From a checkpoint of a small transformer trained on Wikipedia.
Size: 5 heads of 64 (1 for keys and values), MLP 1600 GELU, vocabulary 16384, 21.8M parameters.
Architecture: LayerNorm before each block, rotary positions, no biases in attention or MLP, tied embeddings, attention and MLP in parallel.
Training: a variant of Adam for these matrices, 560M tokens.
Each number is 200 + 20 x the weight over its row's rms, rounded and kept within 0 to 999. Layers, rows and columns count from 0. The size before them is the row's rms in percent of the matrix's.

# o: layer 4 attention output (transposed), 320x320, rms 0.0719, rows 53-63,117-127,181-191,244-255,308-319, columns 160-239
# v: layer 4 attention value, 64x320, rms 0.0632, rows 53-63, columns 160-239
# up: layer 4 MLP up, 1600x320, rms 0.103, rows 0-8, columns 160-239
# down: layer 4 MLP down (transposed), 1600x320, rms 0.0912, rows 0-7, columns 160-239
o244,100,222,222,218,181,178,177,192,185,169,195,213,188,171,210,195,216,232,203,183,208,170,203,218,201,204,193,200,231,188,164,256,235,181,205,217,199,175,181,169,183,242,224,198,191,212,188,196,222,195,167,176,193,184,213,156,203,212,155,163,250,196,162,217,191,216,188,193,183,200,178,225,221,186,207,183,206,190,196,205,236
o308,099,203,162,203,192,217,219,196,195,172,205,212,230,180,192,187,184,188,232,197,221,204,194,211,188,198,226,187,163,197,185,198,193,215,179,198,199,183,200,222,182,199,238,199,178,207,225,212,234,211,177,221,169,220,176,211,196,182,211,179,160,180,214,227,237,232,173,220,225,214,206,191,180,215,205,191,186,208,188,182,178
v53,106,232,226,215,163,175,171,177,207,231,203,209,194,183,176,179,187,209,216,256,208,212,180,223,219,201,191,206,212,219,213,207,217,192,219,202,211,186,170,176,202,187,192,184,176,196,178,241,194,199,220,205,212,230,189,205,205,203,217,203,233,176,180,210,186,213,174,178,206,199,181,164,201,195,189,189,200,218,211,182,219
o53,098,212,188,216,214,159,211,194,173,212,205,178,218,162,182,191,155,139,211,176,205,202,231,199,198,227,183,202,200,201,188,207,179,203,190,203,200,200,202,205,199,191,221,191,220,226,213,210,206,193,209,186,203,150,230,189,184,217,206,177,213,199,194,184,219,188,230,198,205,206,207,194,183,245,239,236,191,180,182,209,161
o117,094,193,187,209,204,215,209,219,216,171,170,187,223,209,221,202,194,206,177,158,173,162,198,196,218,189,234,225,196,225,238,182,202,241,185,210,155,224,197,212,190,171,213,188,184,184,230,205,188,207,199,222,193,207,183,196,212,195,160,198,197,225,230,198,201,201,211,256,169,194,206,232,187,200,220,190,221,172,246,176,177
o181,100,192,196,211,186,213,165,166,208,215,229,183,225,224,190,206,196,183,192,194,200,198,230,200,198,174,244,199,207,213,174,156,228,228,224,190,170,179,202,203,192,226,190,204,175,202,204,161,181,178,199,199,206,198,222,145,203,223,225,187,180,215,193,191,208,230,213,239,201,197,188,191,217,200,191,160,202,214,197,157,189
o245,098,196,193,178,214,209,222,224,200,218,212,186,198,238,238,198,222,160,205,192,189,190,187,187,178,216,188,198,192,213,208,182,191,214,174,233,174,256,212,194,220,158,206,223,208,207,230,166,184,202,207,199,210,134,213,217,190,178,164,234,153,188,201,192,198,181,199,188,179,189,247,220,201,187,215,224,181,205,218,199,171
o309,117,240,196,204,184,208,185,191,193,230,208,255,182,215,174,184,169,184,228,241,206,221,205,208,189,224,203,197,221,155,192,228,213,223,223,202,214,185,178,191,213,226,158,200,180,216,159,190,186,200,229,222,183,224,236,182,192,219,249,190,213,227,203,184,181,215,192,175,198,156,162,175,204,182,208,189,199,228,206,198,204
v54,104,216,224,131,207,265,187,190,151,176,209,163,187,222,165,201,176,200,216,229,216,213,219,186,167,212,213,186,192,177,183,199,196,195,207,197,193,186,205,190,218,220,179,203,190,199,208,198,154,239,204,200,201,214,179,196,218,205,239,167,174,199,182,186,200,185,199,175,191,221,164,208,217,197,195,192,191,172,218,182,186
o54,096,220,183,203,202,170,218,187,235,208,196,205,215,181,228,202,221,158,216,190,200,199,177,167,252,178,196,218,150,187,209,203,178,192,205,192,215,230,186,173,223,199,189,179,211,164,202,205,219,207,217,217,214,194,193,203,204,167,172,211,212,175,225,197,186,176,201,180,213,204,237,209,204,183,205,216,225,192,198,235,178
o118,097,186,186,196,211,192,238,183,184,238,171,203,210,191,208,217,191,225,189,206,181,194,203,224,205,190,208,191,180,197,193,167,224,184,186,202,162,219,200,259,174,158,227,188,192,170,217,210,214,208,228,173,203,197,218,254,201,182,170,174,205,247,175,207,223,184,200,235,196,188,193,193,196,189,201,216,174,213,189,163,173
o182,123,200,198,193,214,237,198,245,197,153,191,191,211,222,182,203,190,212,199,155,199,201,195,208,211,197,224,200,232,182,203,238,179,233,181,241,195,189,230,212,178,218,203,239,179,214,200,209,225,198,208,190,219,270,183,170,188,222,219,193,204,237,213,187,192,198,201,206,215,193,178,220,186,203,241,200,182,201,162,209,232
o246,097,196,199,211,217,180,223,220,222,239,173,203,183,180,212,224,198,196,208,202,201,213,186,178,214,190,216,229,199,200,216,221,204,200,205,237,184,223,194,183,181,199,218,250,227,164,224,208,228,197,188,189,183,194,219,210,200,175,162,242,223,192,166,215,207,191,179,187,208,172,230,169,215,190,194,198,193,206,222,233,203
o310,095,230,194,167,217,205,213,193,169,166,202,226,178,179,193,185,147,220,212,183,196,222,229,206,197,210,212,199,217,184,172,188,221,229,217,250,193,177,187,151,200,208,186,249,197,182,185,187,202,164,233,197,214,239,177,209,195,202,198,208,198,203,188,216,208,176,169,194,189,190,198,178,176,218,206,222,204,203,166,194,233
v55,102,169,207,197,186,202,205,198,200,189,210,204,240,217,189,185,220,203,225,216,236,196,185,171,218,202,180,178,194,193,197,208,199,194,172,191,188,231,246,224,171,185,194,230,210,222,188,203,195,232,209,215,207,220,208,213,181,177,195,217,182,237,198,207,178,195,202,188,202,225,223,202,192,226,203,224,182,209,194,187,201
o55,105,202,209,209,231,229,185,208,198,177,215,205,170,180,203,219,215,209,200,195,179,212,156,205,169,200,209,221,199,210,172,202,171,188,200,200,200,160,178,153,215,186,220,184,235,191,220,210,175,188,204,228,235,181,202,206,192,198,194,199,194,169,202,195,215,224,147,172,199,164,206,218,208,202,218,187,212,174,199,206,208
o119,098,217,207,180,158,164,219,176,175,211,194,180,193,190,208,200,208,222,205,206,180,190,222,238,211,211,195,203,186,185,204,224,210,171,191,175,196,192,186,224,207,201,205,207,161,187,167,173,202,194,225,172,181,193,238,173,187,232,233,193,226,210,213,206,211,190,220,191,174,229,177,212,187,180,186,185,188,197,165,178,221
o183,098,217,212,202,167,216,170,186,215,186,217,195,200,192,200,199,186,203,221,179,205,186,209,241,229,205,210,217,192,174,211,182,197,202,170,213,218,179,200,198,217,200,196,181,191,198,219,223,204,213,174,187,230,211,233,191,198,205,189,198,208,213,237,175,211,192,209,225,206,232,201,217,197,201,198,175,186,191,230,223,193
o247,096,208,205,198,238,185,208,191,219,200,194,202,212,183,236,205,195,221,189,193,191,214,185,189,244,198,218,208,181,186,175,175,176,206,238,178,189,225,211,175,196,182,231,191,191,137,189,193,205,190,205,218,185,221,157,222,188,206,211,191,228,194,218,219,180,202,212,206,185,183,224,161,202,188,182,185,213,187,184,204,173
o311,106,178,175,189,207,223,175,196,211,166,210,207,187,214,182,196,234,187,212,193,235,234,227,206,202,195,209,208,210,202,204,177,198,224,197,161,208,170,194,230,202,209,176,215,221,192,203,186,165,190,190,203,234,223,215,176,212,188,188,219,199,238,219,225,216,224,213,237,194,196,194,224,216,198,200,208,198,207,204,208,180
v56,095,220,178,163,152,214,172,198,221,207,172,207,194,203,181,218,208,200,198,195,214,181,211,215,185,199,206,210,218,182,208,179,187,177,213,208,218,203,222,202,167,210,199,213,200,192,184,149,195,204,161,212,185,230,209,238,220,217,188,198,191,207,215,205,191,201,202,205,235,236,179,187,180,236,199,185,224,215,213,196,211
o56,086,194,199,172,223,192,248,198,229,175,200,160,206,215,215,199,184,177,184,202,215,198,201,183,206,178,200,202,198,181,213,200,242,216,218,228,167,220,211,203,206,171,217,186,194,202,210,172,180,227,216,220,200,194,209,219,220,169,180,209,203,192,203,192,186,157,204,150,234,169,200,174,196,206,212,228,200,187,201,222,205
o120,100,208,183,222,198,195,210,168,165,224,190,236,181,178,200,181,232,206,200,201,197,222,185,207,213,221,204,168,202,208,215,174,250,186,215,164,235,199,178,209,197,204,188,164,220,206,171,225,219,179,179,196,207,175,192,176,181,183,226,196,204,181,204,189,194,246,194,209,187,215,213,215,222,183,212,154,212,219,190,192,205
o184,102,218,199,203,201,207,212,223,202,164,228,205,180,218,209,195,236,213,189,181,203,185,202,224,201,210,187,191,199,185,204,236,188,187,185,189,188,209,207,235,216,194,165,184,192,185,208,204,219,205,209,188,192,223,180,212,189,206,158,199,226,196,224,197,194,210,236,181,175,178,211,209,198,190,211,219,199,214,188,242,198
o248,094,206,211,225,217,199,238,186,150,201,212,209,205,209,176,188,185,205,225,174,200,218,211,207,210,160,179,175,194,181,188,183,196,194,191,209,184,161,214,212,216,233,238,186,196,217,190,224,205,215,247,181,179,190,226,204,196,213,200,193,240,216,215,201,209,197,190,185,199,165,210,190,226,221,199,174,228,205,204,190,183
o312,099,186,216,182,205,171,180,214,235,209,181,185,201,215,239,186,249,199,193,205,203,158,206,177,220,198,185,257,209,183,205,219,196,212,207,233,161,210,206,243,160,205,213,226,156,183,232,178,208,210,215,201,199,206,220,207,206,228,203,201,213,218,221,146,214,209,224,197,172,227,203,176,197,182,223,178,170,192,201,220,217
v57,091,184,234,177,239,220,237,182,210,189,210,173,177,233,202,219,197,192,171,171,229,181,192,193,219,223,227,196,185,219,217,193,214,192,202,224,169,187,243,178,153,183,170,198,189,185,224,210,190,236,247,206,220,206,191,185,264,218,226,177,186,217,191,214,219,204,207,224,165,228,177,192,222,197,219,203,210,196,212,177,189
o57,100,226,179,211,204,200,193,225,204,200,167,212,233,155,198,169,239,204,183,209,184,185,192,168,223,178,239,184,178,213,203,195,166,226,216,205,197,207,218,150,213,201,179,217,185,216,206,178,192,207,190,165,224,195,162,199,189,180,181,223,219,187,222,194,168,189,197,186,191,186,193,216,184,212,221,199,236,188,189,222,207
o121,092,210,173,207,196,180,201,181,182,222,235,210,175,198,190,195,165,191,198,220,194,200,208,190,207,207,169,182,192,172,213,182,211,215,209,226,165,202,215,177,197,177,203,206,189,198,202,193,209,197,193,220,192,212,237,224,198,182,181,218,214,210,191,188,222,153,195,206,222,178,203,176,172,217,199,221,183,201,172,193,195
o185,101,163,195,192,200,184,189,207,210,198,183,202,204,243,209,218,219,216,206,192,214,195,195,210,187,204,197,205,214,234,197,199,187,185,191,222,200,210,203,225,166,160,217,232,193,213,225,202,223,202,183,229,222,171,228,213,181,175,223,204,178,220,183,185,212,217,167,219,217,215,195,194,200,183,217,220,146,236,219,213,160
o249,093,236,177,200,204,174,165,209,191,244,237,217,208,185,224,181,226,180,190,241,248,191,185,189,185,175,187,202,176,216,221,178,214,205,188,202,225,221,188,203,203,189,223,192,168,179,176,184,189,186,214,181,221,159,220,195,195,193,186,234,198,173,226,174,218,214,207,169,168,191,191,198,180,187,174,236,207,188,169,208,201
o313,109,196,183,190,193,178,220,188,196,183,220,181,200,219,191,211,221,252,199,171,230,182,198,197,166,194,200,182,185,199,209,180,193,207,216,186,183,215,182,232,180,150,209,206,199,203,201,176,205,217,211,234,206,176,158,188,180,197,188,206,174,195,207,221,212,198,174,219,192,189,232,205,199,190,224,196,208,200,231,195,180
v58,109,197,182,191,206,209,249,182,254,198,199,215,209,197,192,191,162,201,182,200,186,214,174,193,186,209,222,177,226,211,229,223,173,192,202,182,200,199,230,161,207,180,172,187,238,208,199,201,207,182,215,213,203,188,211,194,187,180,225,199,185,189,175,190,186,186,215,196,192,215,208,217,187,167,194,197,218,197,193,211,214
o58,096,182,213,207,190,133,200,214,161,194,225,182,199,198,207,154,164,235,196,239,201,180,200,201,203,201,187,186,173,176,215,188,220,180,224,222,207,215,196,207,193,210,184,222,165,198,167,211,205,191,184,189,237,201,183,185,205,213,192,189,206,181,198,165,186,214,166,239,181,198,214,214,184,195,196,166,220,232,275,204,183
o122,117,184,182,187,188,218,190,215,215,215,218,177,216,217,223,222,162,212,217,171,225,215,233,184,186,218,210,204,224,169,173,211,165,210,168,204,172,200,214,196,187,179,256,201,149,184,198,193,205,213,225,206,200,207,203,229,203,217,158,206,194,226,197,221,206,162,208,191,197,176,167,185,235,239,166,252,190,202,202,209,190
o186,102,167,181,184,201,194,219,181,221,210,195,204,216,175,198,184,175,212,187,210,193,219,207,169,220,209,197,184,212,220,202,173,231,198,180,175,205,195,206,211,199,217,172,200,198,196,180,221,190,217,174,177,217,210,194,187,214,169,214,185,179,221,205,203,224,183,207,234,200,193,154,186,195,235,193,198,228,188,200,178,180
o250,087,191,173,204,191,207,189,201,196,201,202,187,172,211,201,188,211,251,198,193,198,200,224,188,193,219,183,213,212,192,213,212,182,216,206,218,227,191,172,201,174,190,199,243,186,180,224,176,231,157,166,195,213,217,204,209,222,209,201,200,186,200,209,192,208,187,193,200,192,189,194,178,184,180,195,227,167,189,211,208,182
o314,110,196,210,181,225,210,214,180,195,203,209,233,240,180,178,221,133,258,185,214,187,234,216,189,219,177,208,174,207,185,198,171,202,181,205,204,194,196,199,145,243,244,139,198,215,226,153,228,192,214,171,199,198,236,185,212,181,189,238,226,196,181,182,187,194,211,211,201,214,195,195,198,210,188,171,243,242,192,197,207,205
v59,098,179,217,229,154,208,212,182,228,181,199,201,209,186,184,192,209,192,199,202,206,166,200,182,193,210,176,202,201,223,194,249,190,221,191,190,216,166,217,164,212,205,206,181,198,204,187,184,198,169,210,206,220,171,240,221,173,192,207,221,218,191,189,215,195,189,197,220,182,206,222,197,220,213,196,216,191,153,178,204,189
o59,098,192,206,165,173,205,159,235,238,174,223,207,207,209,194,189,208,203,217,199,209,226,213,194,214,185,191,213,179,210,221,173,182,190,210,181,159,212,200,180,202,205,181,218,195,192,241,178,211,229,231,189,184,200,187,165,204,193,217,209,195,183,197,213,217,158,196,175,196,208,185,200,180,228,197,206,208,184,227,209,172
o123,099,194,206,198,241,209,238,182,170,244,182,210,205,217,199,158,224,232,197,188,169,222,191,193,177,226,192,169,179,192,193,187,226,165,204,206,199,184,215,204,191,204,202,211,223,217,190,218,193,194,211,199,215,208,226,192,202,199,212,205,215,214,208,200,223,188,198,183,250,172,226,205,170,216,224,168,185,219,208,172,216
o187,098,237,215,182,206,202,206,203,196,171,193,227,191,237,198,188,241,164,176,216,183,204,196,179,195,206,201,212,203,176,187,226,170,208,187,199,193,259,206,198,192,206,189,195,170,224,169,198,209,215,192,199,195,203,203,211,192,195,181,219,201,164,239,205,185,158,206,172,183,199,210,248,207,187,223,205,192,182,178,207,204
o251,089,192,178,216,191,201,220,231,182,245,217,209,201,204,205,179,164,201,203,224,194,223,190,222,180,194,210,183,178,198,195,207,190,177,198,200,186,194,207,216,201,213,169,209,203,182,220,222,192,197,213,202,217,244,214,190,192,213,206,207,227,170,229,204,196,181,191,230,192,194,185,200,169,213,197,218,236,213,222,207,203
o315,110,191,239,222,189,164,168,174,230,204,223,233,220,204,176,215,232,185,211,218,222,163,207,176,179,202,194,160,209,202,210,194,183,197,236,184,165,226,197,171,191,176,175,193,185,220,174,170,224,189,219,207,186,151,201,195,189,215,197,221,186,207,196,217,190,185,227,194,168,220,203,196,228,221,192,217,193,203,176,216,174
v60,102,220,166,227,209,215,205,194,198,181,185,278,193,202,178,194,222,198,177,204,213,201,173,184,222,197,200,223,193,213,188,189,170,149,225,204,198,189,181,202,204,214,205,230,227,192,209,227,183,199,207,194,202,246,226,209,235,206,235,198,177,201,193,216,174,186,199,206,201,209,179,175,224,208,196,184,214,211,194,253,202
o60,098,196,244,197,175,154,203,201,184,200,202,216,223,189,219,176,181,201,222,216,207,176,217,222,204,182,216,170,168,181,237,197,207,199,202,212,172,262,216,167,197,182,164,211,161,186,171,157,227,198,199,162,192,175,148,219,166,172,182,209,205,191,206,200,204,185,216,228,178,210,219,201,167,184,178,195,246,187,236,214,219
o124,107,218,208,198,199,246,183,231,198,231,211,163,199,242,216,206,139,170,197,222,201,197,200,209,195,208,224,212,203,188,189,225,202,228,221,235,196,182,185,167,202,229,224,181,181,242,216,225,182,198,208,165,225,185,189,167,182,233,199,207,200,194,233,199,176,216,198,188,213,181,172,231,213,218,220,217,232,207,218,170,216
o188,115,224,206,213,222,207,237,184,209,221,214,164,206,208,235,228,218,220,166,205,179,191,201,182,193,200,229,207,175,197,176,204,220,210,202,185,172,167,187,212,200,153,177,190,218,206,211,198,162,196,229,188,188,203,230,178,241,194,191,182,191,179,193,237,184,172,198,181,180,162,179,163,205,229,185,173,207,196,227,199,150
o252,102,175,223,180,196,209,174,211,189,204,176,179,189,238,200,206,238,192,219,209,204,236,199,206,210,184,209,180,190,196,170,199,187,209,187,230,206,227,179,199,186,216,195,203,214,185,197,185,193,194,183,186,188,160,185,190,172,209,197,206,164,187,250,208,205,207,180,225,174,208,221,201,210,166,222,218,195,226,206,175,182
o316,090,217,221,203,209,203,173,218,227,184,223,224,192,174,198,236,195,211,183,264,154,195,173,186,175,172,199,200,212,188,204,213,201,172,218,184,210,213,204,195,169,139,180,251,185,238,212,229,199,197,176,179,199,181,205,199,193,201,232,230,204,163,157,213,166,191,199,220,223,175,169,242,173,193,218,184,212,190,209,243,184
v61,090,180,167,187,196,203,217,214,192,214,188,197,192,223,188,183,195,195,184,206,186,196,187,181,190,215,216,216,195,238,204,221,176,223,191,193,216,202,219,188,170,210,211,191,184,185,212,196,213,209,219,206,196,217,191,180,194,191,220,183,257,187,245,176,181,181,186,187,240,196,194,221,168,213,204,188,192,167,191,201,192
o61,094,192,202,220,178,202,196,220,217,214,177,226,220,199,216,170,206,178,201,207,189,181,196,232,227,235,160,222,189,178,209,203,173,190,195,213,230,193,217,190,224,233,192,222,187,197,203,185,205,195,203,175,177,210,231,214,216,206,195,211,255,168,190,233,195,203,210,194,200,225,196,191,211,182,212,234,197,201,216,208,214
o125,094,195,196,203,202,199,186,181,180,192,197,208,202,183,212,198,197,163,223,187,216,177,221,209,220,209,204,209,211,182,176,185,219,226,209,246,240,202,182,186,222,193,163,202,196,198,215,219,186,189,207,209,209,192,199,202,218,205,191,218,187,204,202,181,202,202,201,200,157,185,203,206,259,212,187,218,196,190,218,193,208
o189,099,184,211,208,198,179,195,203,207,270,220,202,203,221,190,211,230,210,205,216,210,190,178,190,183,218,201,187,223,201,172,200,157,186,200,183,184,210,192,221,173,178,191,196,176,206,182,197,185,205,222,192,218,162,222,199,193,223,224,203,167,184,188,187,206,167,231,230,190,197,222,206,205,166,206,208,202,220,237,197,201
o253,085,213,202,205,210,193,197,209,228,218,203,208,214,187,222,183,199,179,186,174,233,195,205,225,210,173,191,196,210,180,178,179,226,186,190,203,208,215,214,196,196,190,214,209,200,199,208,204,184,172,191,201,211,200,229,220,199,177,166,224,166,176,192,186,234,184,181,189,155,202,207,170,215,241,180,222,178,222,226,200,183
o317,098,203,194,234,183,221,213,214,206,246,206,165,187,181,197,235,252,190,188,238,174,183,199,205,172,217,176,205,229,236,174,229,208,182,219,184,253,218,180,254,174,179,217,188,182,179,211,178,199,185,201,211,202,197,181,173,203,202,192,165,231,175,182,192,186,182,181,210,207,184,187,210,218,195,224,201,189,171,236,181,228
v62,106,208,207,201,229,210,203,214,198,203,206,168,212,207,178,203,181,199,205,204,216,169,206,188,233,201,198,241,213,167,199,234,199,171,210,226,204,204,226,178,179,188,209,221,227,202,192,199,187,211,195,174,155,182,196,207,212,254,203,203,185,162,184,191,212,199,186,213,204,214,198,210,203,192,222,185,151,186,211,219,212
o62,102,221,200,195,193,175,223,156,210,184,187,195,195,210,211,166,170,221,201,200,206,184,219,207,195,201,210,198,197,199,225,204,231,212,209,194,212,193,181,224,212,228,206,188,203,193,209,217,217,212,210,222,228,238,183,175,194,177,208,188,237,252,212,218,175,205,204,223,234,212,196,181,158,203,209,178,218,241,168,173,166
o126,098,179,195,207,205,224,212,189,201,232,238,162,201,195,216,208,183,167,202,183,198,228,207,215,190,199,175,180,179,225,203,145,191,206,215,222,182,153,203,213,220,183,220,219,172,204,217,205,210,193,191,202,228,190,213,166,216,186,173,196,226,215,205,195,194,155,184,196,182,164,209,202,205,250,215,180,194,199,187,201,215
o190,115,183,205,202,205,222,218,213,213,176,219,202,181,187,226,188,252,248,197,206,214,190,163,200,188,205,196,184,201,258,179,194,180,217,215,195,197,205,211,188,177,206,183,243,206,217,229,197,209,191,203,219,161,192,225,204,190,212,201,200,165,183,196,190,198,206,235,191,186,198,191,190,232,176,198,197,206,189,244,226,215
o254,101,193,207,184,174,219,190,189,211,190,207,208,214,189,189,215,159,187,198,178,200,207,210,183,188,211,199,181,214,224,218,159,213,215,231,197,190,200,177,213,220,182,159,199,166,234,183,217,188,205,222,219,244,169,222,202,188,172,229,184,178,255,195,198,185,195,186,204,231,199,187,203,193,246,186,192,225,220,217,212,177
o318,104,183,193,197,220,230,212,213,196,206,169,197,161,241,199,195,224,217,206,232,179,188,186,188,203,192,212,255,176,180,187,249,159,173,165,232,207,222,199,192,181,161,197,245,227,207,216,197,223,219,216,192,180,227,194,246,195,191,196,198,220,206,187,197,205,212,187,193,208,194,218,187,211,165,229,228,192,196,227,188,212
v63,095,203,201,186,193,184,206,179,159,196,191,159,195,222,186,221,242,198,210,190,212,230,209,188,170,199,184,189,209,223,188,160,186,206,224,212,215,205,216,201,176,184,211,206,193,182,186,188,201,197,190,236,203,191,147,199,187,233,237,174,165,185,186,179,198,169,200,196,185,206,186,206,222,194,231,183,181,197,197,186,233
o63,100,171,182,177,205,235,167,200,210,201,260,212,186,206,214,209,194,183,195,208,181,169,205,190,187,171,218,208,208,217,209,190,228,214,179,188,181,181,209,215,194,174,231,157,233,214,202,186,182,189,201,219,218,185,250,176,221,185,199,230,215,218,200,234,229,193,215,171,238,187,187,177,216,193,170,221,205,200,187,207,177
o127,091,152,214,209,198,157,231,195,217,227,204,170,192,177,189,189,206,241,227,220,193,193,191,229,220,202,188,218,206,211,197,229,233,171,199,200,161,167,197,218,179,195,210,192,213,199,181,184,221,193,196,184,193,210,214,188,210,194,174,208,176,220,197,221,209,202,179,204,212,194,232,193,175,217,240,216,171,180,209,206,234
o191,101,177,211,183,194,193,165,219,196,184,170,170,219,150,204,224,252,173,233,150,203,200,177,215,242,168,187,188,201,208,205,233,205,203,242,228,204,226,210,232,198,187,251,219,212,212,211,167,223,213,182,183,218,185,208,194,210,216,166,209,203,187,230,200,184,205,178,181,186,216,203,198,217,240,206,202,196,190,170,210,191
o255,106,208,199,213,195,199,211,202,204,225,227,176,213,194,193,209,152,233,185,205,182,203,196,202,176,232,192,213,206,196,219,202,199,224,209,178,171,204,216,199,182,216,178,177,184,212,184,212,161,190,219,195,181,211,219,202,185,191,216,221,205,237,159,181,191,230,207,209,231,200,201,177,153,213,205,224,243,220,225,238,169
o319,102,195,205,214,192,205,216,188,198,189,181,205,180,186,224,166,235,187,210,189,206,201,187,217,186,195,180,226,214,176,193,214,195,186,191,209,215,213,209,200,200,197,232,215,218,134,182,172,191,219,209,216,212,195,201,168,222,207,169,164,190,213,222,203,196,197,190,196,197,204,179,219,236,207,218,178,200,195,202,194,199
up0,095,188,205,173,172,155,226,192,180,183,198,201,241,212,188,157,187,213,213,220,212,218,216,181,203,206,186,187,182,190,189,215,194,206,232,207,213,184,213,202,213,204,200,183,196,190,194,197,193,204,212,195,227,193,170,190,222,147,206,196,245,162,196,221,228,199,228,204,193,191,216,209,212,204,190,197,204,186,175,200,161
down0,091,203,159,252,180,204,196,175,178,212,207,214,219,227,199,210,218,200,187,178,206,186,227,187,208,177,207,188,190,211,198,168,246,219,171,191,178,228,236,205,230,185,188,180,147,230,181,185,200,179,191,173,186,194,182,226,182,233,211,190,171,226,224,198,163,179,206,190,183,193,195,189,209,187,189,203,231,228,201,176,203
up1,100,186,225,205,176,198,220,192,189,222,220,211,193,189,214,191,192,184,217,176,158,243,201,185,188,196,197,207,188,180,240,229,188,235,196,211,207,213,206,188,190,220,225,199,259,168,232,188,201,215,194,178,214,204,225,195,226,191,196,204,245,196,193,207,226,195,177,183,183,180,200,194,217,220,204,194,202,200,187,224,218
down1,099,223,185,177,171,205,193,192,204,203,210,221,223,201,224,219,176,218,221,169,146,220,211,166,236,206,201,208,179,236,192,209,199,204,218,196,205,172,177,186,168,200,204,200,164,226,178,244,201,200,224,189,176,188,199,204,213,207,177,200,199,182,197,177,199,210,201,215,197,197,171,204,197,200,159,206,169,162,208,180,233
up2,104,189,202,208,199,222,196,194,204,231,217,217,210,227,190,217,194,205,197,179,215,212,203,201,217,205,198,177,191,205,206,216,212,212,215,196,237,215,192,170,187,213,203,213,184,199,211,199,225,223,199,190,203,213,202,189,201,205,184,195,169,216,230,181,156,165,202,201,176,181,212,215,204,208,218,204,187,164,194,216,211
down2,100,185,231,184,198,207,206,220,200,216,230,223,199,202,223,205,212,214,191,193,230,185,251,237,184,189,178,228,191,225,227,214,207,213,219,206,184,156,209,200,220,175,162,184,193,154,198,216,191,185,211,217,171,173,210,180,225,197,217,239,218,173,219,204,202,190,225,215,199,212,175,194,167,194,185,196,211,196,212,206,209
up3,097,217,242,182,192,190,201,191,218,199,180,180,218,195,216,188,192,188,203,210,189,189,218,187,210,178,198,199,225,221,218,210,200,185,212,203,230,213,187,208,201,209,208,191,213,205,220,228,231,202,204,189,155,207,195,164,196,199,219,226,197,192,188,192,195,234,204,193,230,197,216,183,215,243,200,243,217,191,167,208,186
down3,091,177,202,169,202,224,203,195,181,191,220,198,214,185,210,155,222,131,189,213,222,184,210,182,215,202,217,180,210,204,205,212,193,188,182,183,160,196,204,214,210,204,204,217,205,207,202,221,202,209,256,229,219,182,165,204,200,209,164,178,194,202,203,172,223,186,195,202,193,177,190,179,203,206,201,195,218,208,212,202,236
up4,089,220,200,198,172,225,212,188,181,182,208,232,191,192,221,192,208,191,192,189,207,218,209,193,186,201,209,220,178,237,218,223,228,192,188,200,202,173,193,169,181,192,187,187,171,193,206,206,212,239,235,190,177,203,189,196,187,190,216,252,194,188,205,224,205,213,238,227,174,200,190,189,175,235,175,174,155,200,187,206,181
down4,095,198,219,194,215,201,180,195,200,237,210,185,215,232,197,189,215,230,206,219,217,190,200,201,214,210,165,207,196,178,160,173,182,217,223,205,205,233,197,208,204,220,228,196,226,197,191,178,200,201,151,211,228,208,180,208,196,218,203,154,191,225,215,181,197,204,162,209,204,186,206,191,213,187,227,213,228,169,178,170,215
up5,100,216,216,192,206,173,202,173,190,229,212,220,174,205,201,194,203,235,197,172,194,201,250,207,187,203,193,209,196,192,193,231,205,243,224,212,213,192,206,188,235,215,232,219,190,205,232,200,211,237,206,197,168,175,219,182,240,195,184,219,213,177,212,194,196,171,194,197,227,204,204,181,217,214,205,221,189,221,200,172,196
down5,100,166,223,180,208,205,217,195,215,178,195,222,199,170,208,214,207,189,210,176,189,205,207,206,215,186,213,181,198,172,206,194,182,204,230,226,212,204,217,191,192,222,201,197,174,182,240,190,200,186,243,213,183,245,204,185,243,215,180,252,180,205,198,214,217,214,179,198,201,202,200,177,179,233,171,208,227,195,185,214,188
up6,104,244,193,210,162,224,205,197,208,166,236,179,178,192,206,210,219,194,221,225,194,188,198,215,197,182,239,210,184,179,191,233,216,235,196,177,192,240,195,167,217,213,208,221,207,174,210,193,191,180,192,207,214,243,197,185,180,147,183,190,202,181,185,169,184,226,195,218,179,158,174,181,197,203,195,220,203,146,185,183,202
down6,104,234,180,208,221,193,181,224,172,222,211,237,235,176,231,207,230,170,178,205,215,198,182,171,173,235,206,188,187,177,187,203,213,189,202,232,165,201,211,218,204,218,206,230,207,195,210,158,183,197,219,189,206,180,205,199,174,185,200,198,206,194,154,211,239,182,196,232,198,212,197,254,148,185,161,200,250,183,182,196,212
up7,110,230,184,195,183,204,172,208,200,206,268,196,179,218,197,196,209,240,199,249,202,194,176,199,190,204,214,192,193,218,195,232,192,190,229,200,257,213,187,193,224,195,215,212,213,136,215,197,167,223,236,178,235,228,226,167,177,169,199,191,192,211,228,190,230,189,201,222,173,169,197,196,233,177,201,195,219,191,200,165,190
down7,116,192,244,225,186,239,200,215,203,176,184,242,201,170,212,190,226,197,190,224,220,180,186,241,194,184,261,185,208,173,211,216,181,174,191,198,230,180,222,174,187,207,225,229,186,208,190,224,228,205,169,202,227,217,155,191,190,245,205,184,219,203,235,185,213,186,180,172,196,201,199,202,179,167,185,192,255,190,176,203,205
up8,108,219,193,212,214,178,213,190,222,204,198,181,200,180,179,190,181,227,227,208,197,191,176,203,205,189,201,212,211,192,214,184,203,171,199,157,241,216,170,199,182,179,232,221,214,191,207,224,245,181,228,198,214,195,231,184,242,182,192,213,190,187,190,172,189,188,181,214,211,173,231,243,211,225,213,228,197,191,173,173,223